python train.py --n_head=6 --head_dim=64 --norm_eps=1e-06 --bias="none" --optimizer="muon_variant" --lr_head=0.00438 --train_tokens=734100000
Each number is 500 + 25 x the weight over its row's rms, rounded and kept within 0 to 999. Layers, rows and columns count from 0. Numbers have three digits each. The size before them is the row's rms in percent of the matrix's.

# layer 2 attention query, 384x384, rms 0.0978, rows 7-43,71-106,135-170, columns 192-287
106:463476492491515510473505501526509555510558522479516480474503521477509513478509500576488523504533492520517498559496499461495502479512522504530488503508482444481505506474513475533510526508490473481438496517503509500530521528516506508467503460501526499524514505532461529523473477462449552481
099:521468490474491516482507500500515512529507506511518487498508490523541507546496493504475498500505497469506479473532508475478458507490515474538531477530521486466507483506548525509489503542545503500513514516475523519518477477457503465476532501530469513496481552480492456467501521544515508523
101:493494494495445509494478502493487513521490472473526502502516483467557480508468474473480529506481483495492508446487479539480510535503516482482455463504474459489473556487509525441541499502498519513458498545540516521513484520502485486490449533498509481506463541508478501533484499536495517498
101:523516562485473476537526518550502487523532526559524451488518491521517512503513502529510509491447470514519473488523509528465535509551477506517474508475527468478553492540479479451462443498496495515448479491472524510500490467481508502508530481501470507532497505492534527481525509503541490476
106:491529543518470522523497486489514498505492509484550523479535501481498543515531486524494478430551485474511496549498482489483492503508480510511475510486505496472485535498469516514542484503521508537490519495491498516492475498479506455512493530477474503509515488483472530460471446558459518543
105:498507482501510446504482489502493502543505512497483518481500530464491527513498484503493517493501539533471530463486477484508468532545520502537492453509528549487491493514522482523505483480499534480478536539471539554466538480496481441471465551495491518508550476507469486496490445444497482505
103:522490471477535470525500528484483474503449467463510509503516466469529504531481483514548487493501481483504497470479521514554501486540498450452445524492470455487511505447506555502499497469491487539509474481443451543520447528492527557520537508522479453500491499453464530529485522523495495505
100:498483561487493507491529520507518513493510555447456466512499479510492493539468504519463481479535463531509439472493541534484520525527512508527525443523522470495554499514517461501496501498521507532494525493478483479519511493474481518494469495466472529500517487506470527464495415485484534522
096:537511500517516521509471516510501514512535473497500467500512477552493476507517508516491468479516509518510455506505516484505505518505482481472494523523482454508482473502498536491448450439495478512500512520548490500502516524518512483452462526474502500530478483555477522456501487494459476507
106:495469501476546500505485445482528514491469537461511473465544481490507528547509543482494522510486568505478460482511472495485483516512474498492513503501557465515491490528485521515557500519461518453518504493538531498434481536484485471468492483471494504524505511499506483524489474523480505507
104:509476457542494499524488493519510527538548549424479484521505481526450498557486472472533494505529522497459485519488506499490516499545486505541453470515516455480496491532501458503543494483503517500455500532533493509534524533500484535487548468466476464475467519517473512537468478512518501538
093:521522504503497483497484522500490512497501463552489504548552505486508480498502457542510519459507515515504529422516468499479516487531497488462523500480492487475485516500481468489492542488519482493493535500510555502535476528513484521497532476538470498521478501526485463486500505463491482493
110:473498518520521498502428483493504523489533484526511503482520511555553503509502500514499478476492488496517459511504514512505481510461465503453525519506506494490499523537502420515508512524530491480547475470494538504494536493445491534532511493506495538522490466502499504507470510526470476525
097:505502486525501489508502532487486483519530558514525571475474492520480546468487515493506503550532524506490473543456506485457474474519487535486495484514501511518472483517512513483500461517501470532524502500492488552516523518492499486503527522483496539484506581502506497488468540509485496471
108:529474524505500498497554483493517507524502485464567521534434504502547503516509518459467501478551470464524486476503497583464495485493549537476502484503470479481527537517511486504463508470489497543535478530516460507468523471534526529505511506518473469508517525500463504438508462505486559527
096:528526428525508514473524532494523511527513508505482441508502475564503526486474507494438506503516481518529504509509523505474492544505452527516506482505558491545468453459489512500506544506505507483508498497542491541490522528480528491510525522498491511493499482489505463508551478469511495532
107:491490500487481476545508498520466496482493485513425543485504521454465532469488479517485489464468484504531487523538467467528517545503516508497474438474511498485448482488527572516577474476486522523513447522526495473474479511478477469485482484500515469533474498449491511492536484513538517480
102:506514511471567490510484483462484487483506478499495473525494551527494531519493520515492477515512517489516533518476480466468491561501480502473539462534462477506480463516484494495505482497523538495476541514498486488531501487513489493512506501522516476513522513532466488517469507497485549492
095:494501462490456544502503513509505514510512498536526503520492502487541517434496532506519463489495498454557532471492507444482551512515499461543505506480528475500477487505478496525508501498492492493437504480517527492493469544480504483505516496517505509517474515526534466503519514486501526478
100:485500508520511474495494513538550503521539515533448500465477530489484558472511539521501510512457478485419486527522474507513477523513468496495507513521514520473474451522492514512455451477495464477467493525522492509472489460524524486496493530491549497531502474501502543512499531485536508470
090:459497492475487544465531496508521520494507506488498472486503527479494551510492488513468497519500511481470513506510477504537490534533454457518500490477537540514505491538514541516498572533536501522481477480501433493505496560512454544481504534534467549484570501522499470534494552489508461489
107:507513535546471484485482520501476479477511492471483502531512446495518485503509480485509483492567519483498480484520496536534534512491503528511537515546527496506492533510461470542480502493480481536527446477466472454501499498449506466551460557507451508504457471543514486510503505473500501479
094:493452498486496494522523493496507501504548510496505466506482525468474426532485511533511517500461512540500495530508497485517474491501497506496512503467505495480467497502499467509508493500468493516475508496549550544475493539538527509481519467510557486484524467503488455526523486496514472501
105:515470519511489478524502536487499501506488476529466490510534486477476496519525503520441478535446471548470507473473544481485502500522519488494487519499523497507480501490513519452553524506489489509470488455459490503488496505517505555533478456515523477510512496470482468509531482510523500493
096:476544478528474507528483469484483489480522509450484438477509471464478444514549523497503486538502520470468484536495536516495507513490522498490513503509541490496482477543526501516484473477503484463475478464489466528514476505550506473503459450505546491507523532528553490489517553519485534448
105:544516501518495480525525490448547501486519476496487498491514473523464521554475533466458467495545517525482512497492527489468547520524474524510496493475474433513561488444523511451530461502485481503544506458526537439506513524498491527514489530488517508463522504487505518486464504505466507545
102:446493514492497532487489511514532529512494549533513506497457476463500506523488523479522454501447479491476501514497536474511481447554475527516460482491479505475479474497532439497523494516485498545468509545459520477462425498517458506470469508453534518518535514498463524489451512520556448510
104:499534499520509528496492494509468518505499497482508459513460494458502453517433511477519519506505483516500489474500503442520460529496516504505461483539444466502567518470487478492473518508476510508464508501523511470501499482518499469508524537504452493528478501449539507541486460515507536460
116:496561478493521507468530492500509485481540490526493501521519538545454524512487529485565501533439503442502499509544503498510500494531486490469472541501453494542446526471534503523508534488476475483498477506441531464501537462441516511483499509493513482510518473452510498485498496518537511548
100:528507554471498528544457542512483554497545469487531561461523485470518510460534497480486523512478490472503451493494520511455503514460477503443501482508507528474483519507523483537563534499513499500515473538495487479510479489462506520529481463468517516478528503501463508473504503531515492521
092:517455468511511510504508483482503506492522464489483550543487485495544498529501534515548481492501481527548503503507452519501500507538504469440507509516485508511501508518482457522505533529513444454446478519489454529500532536506531418526542508511504492506471512487474513480478464507507460466
095:476490444489499547523503510530510492516504523476482531480533490505501496484463503505471491520476542524505501521499501476521462506493546511496501485520521513472530491538523484491502512568502519512506448485494502513485483454497542517502475563512538507527519519493446535505511498498475517501
105:486476476477524478502506494486490485490474522531452499485490463474506557520522518493502527534461560506510486487526504492523509502492531512489525502511492541541495491512506486480503469502484494514459497465511595501443484485509518535501488470512504488504501523503459462527518474525461530482
102:479523500538482487455534508494473495481538462478499513504530489525491488514516489569486457527559480502522461476509509533470560453530513541547508515573487517502491498511503541481487447479510491523511482503487467551532474447481459516481512505494506503477490518498496528485479500527504542467
097:474461506489495488459489521479499530496480454451492447549527539508482503528472510466463469510450509493485498489520523474514522492447472474470498476503492505477467536460471449491473499497485511504513536484485500553512485470498517471485474522519525529509491494471518459489489511544536470446
105:507503489508540499502493488501544462499494448436471476503506514512515483484527532479514492533509498525546507555504551478518521496499504484507509467514491461474488499514472498497461500485505470469494507478482475505482445515523501471528528479520527489467517521524541486564490534537530461482
113:505509476488512540497489509540459498456446540525528525499470476454490509491491504516500450522499469496467475547511489489500521528559489479503493516461500512529453476526520469504571478454515510525447460508488479520541471489503486532494524499488485473515571527566524502494493481523512532498
115:505483477476519482522513493501460470526498422532523545526514497443467528510479479479503473495501497478508473504531513467482456498449502499482491497532492541470475478508462526517500500532489486489506505527508510505504488497483493504510512499526448519547506505493466494515511543538472500484
115:519506502469501483536454474513490520525460498530526522549532491520534475558487455481515473507487487547514502518482511492549530488516516483492486454480478488505490491526514493480572516462475513486450499511517498487503531497498501510504512450487495503496515470549500535535499510485498521487
115:564483504512523494503482537521502490514501496508503527530520490522520518511495493519483504475490518509510538458486487474469488479495458477510561493472531458495520493501532498504490470506486487499485495497498474508526469508477520524481480515498456506508505506500517517521508500506474472517
122:502527509516513469483560492505494519498470524477499521496483502473480502480487460502543451547522554502496507492510441538524532502517528506518547552527510505506451494529518503482541479502504499539509515502532517510510474503505461488484477502519524508532481514486481493536505496499509496571
117:524501521499507498484504500511479496542517465540494456535518522494486478476486501546569542553482509529507530453482503511489452492564537517485500500545527485487516558493501472479514529492487506476487504547514477502529508473502458503485487492505535531479513463524506519541475488487514496501
115:491510536481506502575490508504497532458502512517490485465489496505545446476517522481556495516496502504526510547517525506478523477541479489482518541481477482489506502480482480509471489463500523495503473478529517531542489506513537505511519475504520546493492456470496498489469492514490477475
113:482466499476521492473503480536494530570469527493482504473501531470506509432479513528518470520458516540506525502510542481487517465496553508527467494496515508504485496517485503506530498510494491535530523517549498523466517473529495537521475505477536512540494497476508541483512454471492476502
120:476499477471491519491513502493522526530476484508484507451463542481488473473562532485500489477498526508415559499479492496491504422503492476470513565538499495504535523501487529518490517475478499544499507492488498484520490457503512517536480469492526571515493490497505479496502493527522478527
118:448521451491524491526503516535515490495474500514439528528497512458528519503481471502496502529461508528516508549478466531531493455484496492507584503466505527444472498519509475460469523517499543486480519487473546524436455517500510489506500519541457486483523472482526475493578518516489494445
126:502477502485511488517483525507489450484533491508483506445506495496546539518512519512474519485493493498500543451505498464485486485539493505504515502469475511495486521475515498538431451497499476444546491495518482481517498487482482542484468537463500450468474489480514535483504530500504452470
110:518512480468519512505509506469521464502466481500517521506512526484476518459514526453473483474474561500501482511511449491500509490490506467488511444496520499490479508481519503490493528497475457491525478517492504513493499485514499493507525470525474474522530495525472512504481517492531480487
118:535483522525475510479518503486508494499512497479495498492479507490492490455420526466479441483479521527463490484475554511494475487491508501473485457509528456503485520455496512496519514479499532490481526487493497503528515410458518469494448537476517481542501503511499499484465511509487516507
116:507460439511498499502551506506448488545488542471485506504480481483491498488506477479496442535537509536530513526494512435496542502501484486547503526515499495505529490476457544457490565531475521526485469531498499505517522499493471497518536484473513480464510547483500511487471481540531509493
125:484485527478462453473506500513482530525528469504505490530529520504509466497475492514501471515507450478534515459480490500510506504480519452516463508512493461500492527540435500509451532497518526508509520501511494538536471479535492480523550483500481499494486476531467482501531492466482554469
118:479509479478471463521490523532506484504473486521495541536495542461465510491476467508483472525485512518527532492507497498534485470484475468497488556527528492518485498486500492473541490505484471499503469508516500508530481521464492468470445491472504515540524491518502493540483500523510459498
117:482484509473458498532511468529483514496492505549472515495510503463506512492537484445544503542507566493492540496483510518502499415482496516558502525478495540501490488478478495537536507518523552530503493522482506472472452475509507504473483469473524555519482457529511489502512509493496525469
116:551545509518500539512499511465494541496533501498499480524524467491523449531468537502544503502506517505504516485466508527458496445513491524547527503470489479525526507438523498494504470539475534474499472494481473525530518495455586520501505544489508494508504529519533508569511534510479524504
120:498487491477473505485534534467507490502480516497499446506482468482490460515509505518511548521527475470480503521509480505487517495515518479473497508496558525497513505511501492527477517498492496478478531484502472568478463442498429532518459493527497537497467491493525498494510457497521511525
118:530467456526516473507511478468510484508487510455500489485513536477533472461533504523469464453488479499519479485506538478528442479477522510503493512502449517502545528522497450497449472532493482485516478535486500540516520454540511549482486418524527493500532513516484491521496518500475478497
122:503506435461496506504511478469480522484480467529556512509463481487493425501516495475506508467535526519486496499499490496514477488446508516516470491561500515555524501496477445511538504498507509488482541507510531467483491494496470562548520481506500515503487492514470514499510530518504517491
114:534520462492535456466503489532516492482500507508472505510481510492481471532466488484517520462510484493474486503506498469514498494495511533514481471490512546523504497519552505510470518470473465458538481532518548516537511520472527552522484486488518515511459546488480510491484529509505527498
124:480486542469512513544502496507549495523503513496548510480485551477462495527509488545471517536503450514487491497502535530483482534536506503456500523475481528507487473536501507508499468526464504491503489546473494535437485445529484469481499482502498507486483478548464510487490484513496430459
118:468519516480515490541460469482469489477497484541498509479501465523543564460492497472492542498523523538481455449478496509506477504503513477485552488495560467524495442501521515489536498517487502549490499485471510487476509528513506500502486508512492481513478532526535525476499522547494490527
114:518502464500488483523496493467486544524508484526513499495484518461519495514474554464508525488472490500496494494506505497462511517500496508511500517529474486500514507471485556522472469505478481510548497528504513507509510453511506533531507530504504513513493488486507477507522488470524532491
128:524479439542462527473513474522502534495511495531525483541475503492466529487499502516496501486504477512520488530467533464490516506503507519530482505530515436535530530477499516497502548477439526525509538484508511477487540531556500482456492502532464489501445517486519518457499498522506542477
114:481494445511517465513493528510526479498508509511518493478521496516486565508465481512482543493447499500557484532510481475485530507516514525503510468475484482515486501515518518515485554475516509449474509500488498506488539487530478514461505474510472489495517514498510534474510496482530511486
121:498461466510515489459528485510504544523505532476507504462494521494510537476526484495494536448534558472520523498486461498502508546458507488483463481539465482486481509502481506520494486480543466482508493534482484491549535491527480560482505480528484486545450494504455501494510522453484494473
113:463469525456524450441504526493519464470520488459509484510504482507520508472528520507522527495500503493487476456531488494453525445510509506463487500505523478487412485509459492522533526508568439497515500481494475528513531492513511494525516545504544469485509490544500488508476528489494503482
112:497503489522513498495490485460499455466509427495461601472507533497507535527525493501503478482532513528454502436457493491522495482486494505521499443520476483516511507534475511493490477507484488477505468466471516517523491538509497490530467468505486503475462544494508531502512500461501582496
110:505486492496493474483534509483491486514475536522495483505488493512506506486535531505497486540458487476510467462487490474519490469554529494520517505491494553513504475488474440482480505458463504461481550456494472488487500492475487507507509501537529530496504471438494513476496544493497467491
117:500491498516498531529480496502481504501513502496491439461513507520520510475475492475476445560505500505495483494518480500491484454511521489518501477526535481518500483496503516505450472480541521529479508510503511462484495461519477550487444512516467468500554485526488536499484514452484486517
118:490471481503515482504527462504495488517482571479506524538465486477522540476482450524562502503533490506514474481535482514492481514486524441557544533466485480491492479516531517493496513488472487504525488522480488510548496543517540515551496520497535555489507509535542508508485452502488534466
118:503542494523523511486491476484495508507523498507531533518498527483505436480533490508543485509536473490535495566477543494475501541507470520492508427522468519477477473513519465510491494449474521508521473507528495511536476441470489503498526508449449528496549484480485504499511529456541471475
116:524473519514502541510526478518510474495472529472507449542463526482506483465493483506504490483414463498459469550533472498497499500467456508484488549448500507473487508507478509511455501428488543483493490488531500497466460484494490489535471489522506501498540452495526511457515513452484491542
113:503490514526472472485501482496539496500503488539515496507465449533537508538515511507519513458527476514536500502480472495526463523531487509523477531453489521523485506540484495536540530500466527466487500473520534453517495517480490495519527475490519474505487466472527524515517458467475508559
112:479507504531430502526507505496495511508500473556523478485547465474471461475481485518460470540531491519506481517524486511496522550474471519480573530509516483517480464509535500505517509460494498538481471490553519508449477520496498500465464483473514521500495529551457503486518528451470517476
145:471481523502479477534528483507492537523496500483459488465528452507466489514504530489519511518476510508475474512525501477499508454455459489484496535518493473506534513519494485500451490529487558510509497471483514485492510514522485530527542483516515540556444477492500446504501509511502518480
128:489502485495484504490475503497533445460523493532501479538475516496463492498534497509506519494530482546499558479509483488488495513479509480494489501448550489522457492494478534509501541517542477548447531506488485480520430524452493512461486448491526476487532498541500530543471467504501496535
118:506501526515481468508472465510501504505498561485472473533527466503489485510501511493462472524432486469512509468501478528483530555475524497512450475456501502498513502508539502465487492513497461517484517479491512498490510507536486519522537512499501512513517426478491510508506503492505485504
120:466516509490497478511502516533468536465490469484523554485470476493482535536494509477541460507482520465486450536463526525521484510468481477542479532519512525480487476504507520509570515516437489510514481475480508452503498488555502528499517472539503507457532495525502491477525520516499534511
138:559480532524495505504502489489527500529536462485488509522477457526502502499569518464549482566556516532498478475492547490508486475511497532512485517482479489462484494493458517493562516461546471457488497533531478482493501477480473519478440510511473458506498518508522534515491469536516513515
118:547489518524484550461462541473516481488504520537473543497482459500462550497485489524486482490505501484505543497501537515521472518541538506492501469504518481538493521484489521482533487459536483521492497491516502492500530546453492491443451546493506460466479511539493499486494540493489473516
123:490468494534518504499476503492469503507501475410538518518491515537520515488502482517503489494532513470498507452470524509500478521539473491486508545497465467515524517514542450509492488515477516503526509512538447500528460471507535501523492511543508522524468488491498523488484490523490502500
130:457554522497562526486481499520433496484475535524487498462519489503453505500561529514498532478458453473461510477523539486448508507520482469495512535544505527484508526506459479508491494499501500532500525492493501472515474476506488531529540476494482499547484494468476481519476473465503521517
130:482512559474476494478482514480537526478503534450532492499501499492482481527503524490488480509474478474470512501479460524506539509481487453463479529453538514533476539495512475508582464511442505529517472495526497504492490497473497550508488487471492508524496489480466466510526466508487538532
120:518525472454528551499503517467464487489483536512502497473497496532528522487497490480532493460510529518503537473514505490468534491464472497528516526522494488493528489459522518482504538558516498484511540507514477456509508553495519417541490450486486537498503474517508493485477519558509490496
137:510479542493487491531466465538535491542500498457484514510450474497488460449514492530470492510518506513506481488482520521508488525486552533488512516476514499491518481474516476506555503473476501438504490518456467494465597506482483488472465477480504499472555506517444552506505497519508500529
126:518500566517499519530515484512461493493483521548441490527540488482495517512513521542513486526431519483481488519482506521497495483509506505487483531459518482473503508474496482514559493494479502512536536479508517427510477498521493511492498497484504479498492488505543503507463475522534489506
126:531465487516481461491515523436500444516514480509522563470489501508529489494502489552487530456488509516511525473449530506496480448512507511540515470449523484488532494476512489516480532524513473477489525489496501469547517463428489535505464538480492487494503494498514514491498475529503529493
124:478492439520492489507511498484514507492503520490491529494452500520558485507498463513513485514534513481513505520491494515502525451503498481520515474482474476475508472505521500531528527484523439506495517519451507543479498513513480542517465467484471479479465515457493503495489510495442499545
124:534513517478507495503492496504553493527481447487493509506503519493491484534532536474518502496532484504494499518510525512547495505493498499508488464516470503482471492532530511474520507486474517490466449525520517524481512532473518510467511507536507442514495529540484562555494563507439478509
123:530472526537516494525490483509491482496478491523507507473515442471484507515491528494506518468506498485526506450532467549470466522462520466510485548465490503483516479478519492554494494523534488439513494521506474497511528492545480491515515522518470493465520463538531484517514525469512457502
124:523493527465531491500534497480498522477487468500486500481488474492459488453464476509477539493474546488471510474506469482488494494467503507513482513505475458505471530438499503520592495523529488543465494443500476462502484486503493493474502523510494513470520483465506492467501495538472534516
129:492525484455529489525502469515555466501485512483522510504492498421499540499524502455542529527523567479505544471503506486501506450483524518487510511522503556474554521494511498521520498506511449486485507490506499497519473469539496546503477476511505481500539511552469521530536497512501522472
134:489500553496495505543464501487461513522526457482496507533509453484492481508476494477464507508532462450521456523484537493527489500516489494505500511451522555481458468511470543486513519515481497458518529493479483488490535520512486518507484540469490501491489485437529481513552497494491515524
125:480469519548507478433506515453528495510487516496476505433484509511560518445511462519507502443506529473461500499490490553522463500450542494517521541512492509519485554520499468496491498522454492509480477510496494491526504506515517483486495508482507477490544485520519475493519509500484489494
141:525496453492485460510512488489462486510526504514495483511484477516523539491508483530462487524495489488548459493502501525489502497478520530509520515474502464495505472484533508435448488466517495558413494487489495513519508521493506481522472487507448502519482483477506544536546518497460484494
119:475486509495518451516464519483515478466534530486511528497453486471455515501474521514477495506541507487488512503495456480545490533453529536508485496504500513511536448541472485530497533528500508496498505529490465506479517489497500490501439521500510501518511480531481505514474469506530519460
119:510467490524495537478507533524505504518505545501531481515542508480471495515491444504504488499531522507551450478519480490528525495513479506536510524512484469482525528524501508499528547505529486487474514486501519524496487465491503535526489487506509506485512478540432527503481489511486426518
133:490444517507470507483515481528509504471522539471457509496487512496508521514536487523517477564472497485494502532526474444501499431479469527510481561540517525506516504514480528515509513534503502524453534497518461504437463492504457508449489501491491501480525498493521482514524498490480552475
129:454495487487480477494512505502521528517519529473512482523487539498531487478484480500475498483482477461505460483501456521504490523477498532503517469469502508455511536537500503517512483533485539520502478551506464501495459515457534453479532514497542512554497532494489512486531487546522484481
124:501530503500474502526501502529445494518531509518513506530500507493479539501492491468494509485458430498471467547505488533512524479487543509519484496521534482491558471474532491535461518491456488508495552485480518450495468484490541518498493462499523481496506516510513491472497428533501564500
126:537497517520438502520481497467488462486551471511491464550530511524491445504521495490467493545532473461505478514467519533527505493485514488492462480513502474530500477492500532469503488494489475497462505508482463440498498552479494523516483509514474547459506512502560509533442496527509542520
127:520478524524472517486515474499527558498528491477476462518508534556512524513516476507522468516479446494545472498518501502512489504498508497455511454475477483516531513543494490546488499527505499496468469488502485509521466500517468519501507461517446515512517504471452480505524440455494526499
122:465521524515498464547526497507470476517485488466527474487497488499487526494518478473400497524437518529491487471508547485494464493482513500457517546461532526479504475490517511526520555493505504486480482512493482490491473479495465486485482555455496500514521510536506522487513503509508501508
127:518516512487500501503495501501531474524500515487469487516521498540485490454519502453457525518516570516552473507471453533502472508471518524509505500546519545476507501497523520499524549490464525540477478509540497502455527539487487491502464508461480490519498493502432432465518500490475490520
119:496515522483509478482536519451517495544505505468531541487522487518505523536500517508503517564507514487512529499469499504512519509439491471477511502496500501488531515502473528522562459505483471493528514523499502520463487506525474519498475533493498530470543487460510479494483525476517481491
127:440506491503478473491555481539501487464474506535494501512518449466487471496500519440497487476483497510476544522517472500502517486475495521468502510553527462481523481478493511476482555483493513527519489513528494502509452488505489561498500528456500514479515521462501494509503509513500491509
130:477508503525512517472492541479497504523484567523507450515528491459526467488535501517529499496481521527519457483527510504476540516497493466487516487507476543509524503515504515499465473492508499454473495510470521504429471490531495501538467478519511510487514503497466455501520474475538523515
117:495491505484503529485471496508507467454491489544504475513478510499496494500543489487502522481484492480510531525555545481507487492495487488517472489494491505491495543521520522529506512505543433491491523513479509424515486491474513515559501492486487503454492503473533488529493494518472539510
122:498505456417485534519466500518525510534540536486505452471529487502504485505484504463523550499554518523490525531457519498457469461544453517520513531513507481467529512472535515499501519501485461462490504533480502508468492517500504506509497459531521492524492533474514435491462507524544503485
123:500488522497539531464542458500486453533507493468479494502505518496503554474509514483473547502539497462509503527505513506506492434490473496520553510508477530529482489495478530495479538513517490502537502524521472494499493522493499468517483460529505533507536461555520510513437479517484477500
# layer 2 attention key, 128x384, rms 0.0811, rows 7-42, columns 192-287
123:517503476443490492475465512524492508555486493410520527529501493500492506461469492534504509489524485524496502480476479492470460501460484482485489528515568534533470539504487474504509481547486528484534500496525497509476495506519511471519508515469487506493532501505525520520491445475497492496
120:493476486474515481485513517471526468543477476520512443494579491533507475481464489469460510430464469461487453514455475502531528511504477486488456501467472501475504483516511474497494502490471515468478465556526466490494507453427471509510545481508497496487488481465506515460518524447510508486
115:503512536482517484492513512464499490512483454543522549527520496560476503513500503460484495503533497483504471512474490493515513479523474507490507511546528448510505472489490515491527476464518501512514523452508469530523526510504496489463474535506484494506526499543501520509476512499504532518
126:501501457504491513493571469469460502522448556464491464511488485447494480485468476537482489499532526501530533503510462569516530528467520532535472496507533530538466534492522496504504464496501503520494495486553506494518536522512512453505512480511523463530486517543490491525509543494476492545
135:485519498468471465496514512475531492490509493562444504496494441460512519533477508518499524487501506517516494501484513529515480523516549496520543546490573497507499510494508495483528563502499508498473542509524567492522502499498457513476514475494523544493528508482505539523509486515519493500
115:463499534501482449476504537520511470494539544489481534502466537501558480517527509457466501475510483445540485496505518492495522495492499482522485509456482524496448491497508446515541515530515520498490458500463487511498496516457532489552535442504512542449473486466516456484478530503507509484
124:455490466444553483459486507502506522516488517518482540468492527477519535485527517536515474528524467532534534523526492485501524508475503528511469465527489554530500497488454478478458485484459544515519523515481497524519503500463476519533512534492551555524503524435486463486501526481502465502
128:500489501479481538458506522517514457519495559474510465497472517522525510456489480499516495491493525505488498479488509515499487429460536526481434536497516511490510513475509551543485511495467509507494489524510519478490504528557513504496480490520516551522520476490497537502550551544462502512
118:477508479490519449545518510523479500506497506489498502520475497498529480495436526507445500510533557520481518510524467498488510469476485525503485491533467492502550498523502473472497518512527496506488510526487506516474504498480511467511518512488489486499519518508508466542530489514489522442
128:497495484511490472525472505486476449486538473508553494459500518434505471512517540533501535541464481505493495457473522510521486508464537517493467491490480542513502494495509499517504477472489507500516482462472526479510492527496458526493530499448531463473514473450516502519516512497525424470
127:459523505504502491500509493478503524452507498490514451510524468473505524517490518467496497501481465502485516524516522485534487541506488477467476497495504551501494503508508522516518481502471536495519492504476494498499530476518461504489486514535512505517498507500463494480443463492511480486
120:485493440495513476492512433514508468477504497493451519512522498474480534481472494498467485530500503518509418500500520488489491531504497529539554502502541467519564469513503467505569468481471535522469533459497461519481537465471548493495487487506515547535546513546507533456478483474484474497
122:482460530496481479454514481523502510505478458517491528504484495437457471526513480487498497510465521484490488536522539484464515530485478505459544537476521559481470516515492476472495544534498479491510500517516510501527495476472481508483492518445510486480543527515526535481527453532501495517
127:498497442483475467456505520495496503504494499533527529553511451538471490508549492539539487449466490526503523427516514477516536548531489465544416539538509428502486549492477520465429525485523519468470505491518510502510450531520484518510504509532482498500442548530466499517533488488494539481
125:498505493480514471524487511491465539488457434521508543522512485509509497495487480489503519496500464482461548506501524497524454521505454472512467554501514428506483480504510488531566491496507448491525480493531539524533513528499494466517463495492496530512520510517512515535467523527491442480
118:501510511544473482521503487542535496505531495493468500486493498499501508485528484477528531501541527484504485477466505503502524459522504486513463509510503496516478510489482530534504529487536522540512515503505450467470439492489509534457531517498531527527514560507543538482510467540504539494
119:522508493491503484559511501499473510535527494514556512507504501493532519493504521479514457502516474520484510525501474484469497500486476501489541530543484544514508499491518494525457499534469499531525495495534465499515493468463517523479540523556501479471568508502491534501526455519504504523
122:487519519511481485521533503487507519504536580470532482526513481490482483482467536491479509539496500512521509443493477504500525493505499499443532489457519528512462490482513499495479454479514531486526476467492494520488504458526504494514501495490473503502476513492506530494496467503424495491
126:489497466517501478483478516455510484500539541484496480511517501498480447481503496505503490493531551521498463462521513511506487461498522488539504572469461505533442562478509522480528469461503515517511506496458493512512540494501531477530501438510532486467463451536505536460461486497489475488
124:507523494471501539480500502505493479443533487539504452479520496468467520503520497494549539508503517491493485533511475521523484517452489477479480511512534503493491485508490449507511494492493488482498496490503538509467473510450488514535503455492504524570421521499517504506556528464514496509
114:498515524488518475511485483514514469461502516523463504491495477493475500502488509509501530528527533495484513468475506434535512520503503508504538519448510519527497546458497510463502517471541529440510462550511450551492486519505564475518484537515490512499460520509499485504510515472508487525
125:489494482505478492521516492452486497521504542548535491454511511507497504514533517533446528522470481491525471479490503483485489513500493495478455514454458472527476487501516539487499489537523458491493496528503472519472468510478505471479521478491467564463492485542452456508513538517479448498
116:463520542512487503552492468491473481514501479519462494471468468515532561456504517499448498457510453496486476477487502518448490491508506485451519461516556494537484471461534488495519506475508515511462489478503502498497506466522502514499475503476447554534498488486546490525503504493471512500
124:547530515486494465473508493530516538499501472458507471520495522538489485489517522509511543493526476508519485525519503482502508513499472525495478476496467450472517517514506496493487499522486466476519506530488438498474456446480476531551500528496494495473523509518475492507521492497544485507
133:498496483462451529487491460511507518471520480517509497532510494534517505467529516471492516491534529532499503532495517430472509559509507510518505455494502491498534528426486481522523528496462532486527486510492495484513506539566470540477486487510521475484488494521472483506479474465473522506
122:532478477517485491476524524500505543502478493541519510494498499525493499433467523504523494562483526476523498485482482504499513475472512523501507464495451491514494494506516507541512477477506483509521474450486513540467536477558489521475518465479499527478501512487485548538521503448524528496
126:483503476495475517470536528532510496481469532486535506432528514471496523484511510528499540482513538535533513461506498499488478525532505515528515516469507530480480507488488456539536540497510486430489491512499517484496460554404456502491500469474468481543504508485507486494532544484561497462
112:508503495456502475467491483502507499489496509488466530516563488489465522510506488511555532506473510536513458519546478460491508432501522490480519491533535491473477454512531485500505501495497477482525543482511466501466487452498524456484444528514541466470514497483457520505509522494481454513
123:514462477477507440518462473481470482502494477504476549510517476487506521511482513489488490474482469534474520516490476500518510464488518482500507462502520513505518488515533523470506500484508533532497490472489464477466487497524474488509523482543495538491445540521506533515518512503474532498
120:490514459524487505505483471489505488510509533495511469491528507513501511511497502482499463493526492461470520484508500474503497525511512517563458498513506563504493482504490453543515523526488459472519538461508536495523506500507507514508527500513515507514486490494526498517498467497544446492
113:502460545506507484474505479560527498500503513501518527476493534502512477495517504465493498481505485518495489438518488496532495476489487504523457508528503498503544447539498469476474500497509508530481515443530481475492502425524508559543507476519475509509502496527549468490483526494484519496
130:528501482493505490477523509495463492547492497520482441517492496513497512509477517522489483461533452486505496428482553515494505524494510488519481522512481487501500456499508501542531445512496484460484518505541489512520503543480473473537521445477473505507484515506457466538498452527549547487
124:488465525497479497512505482537514522475491475529511547511494531519485529528495471513528487559521519482521468539491520478506471486538528483504512525484471503455511508490505450480538508464533488462487501520519473505545437532433485533493504522485515511486480506468499549509513529475492497537
118:537496563480488534486499517487535520504476455507514492547471503504486450532484497470479494485450446522511497569526516494481545465515528504461500493512491463491467452494513488538525478508501532504463513509514491470493519477517484489500502470538498453508569456501488482469486496508515516474
118:476531527527514521499544502506496446495505438513512527492447474532531491518479518527495493462485493475508461531498477548528485511537485529517477500485505477506468526522470516510569540496493511578526473474508506476516496519486501499493505492478500470538479471509510520468525449447477524549
118:456515510509448505549466497517495512495537515523506484524503488498502494457501508509465480495525517529524493476517465474520503543462516523497559495525507482519508439512513532498523527474498520526504503477529489498470497465505509520454467491476559531500509481576459462488514503505519489471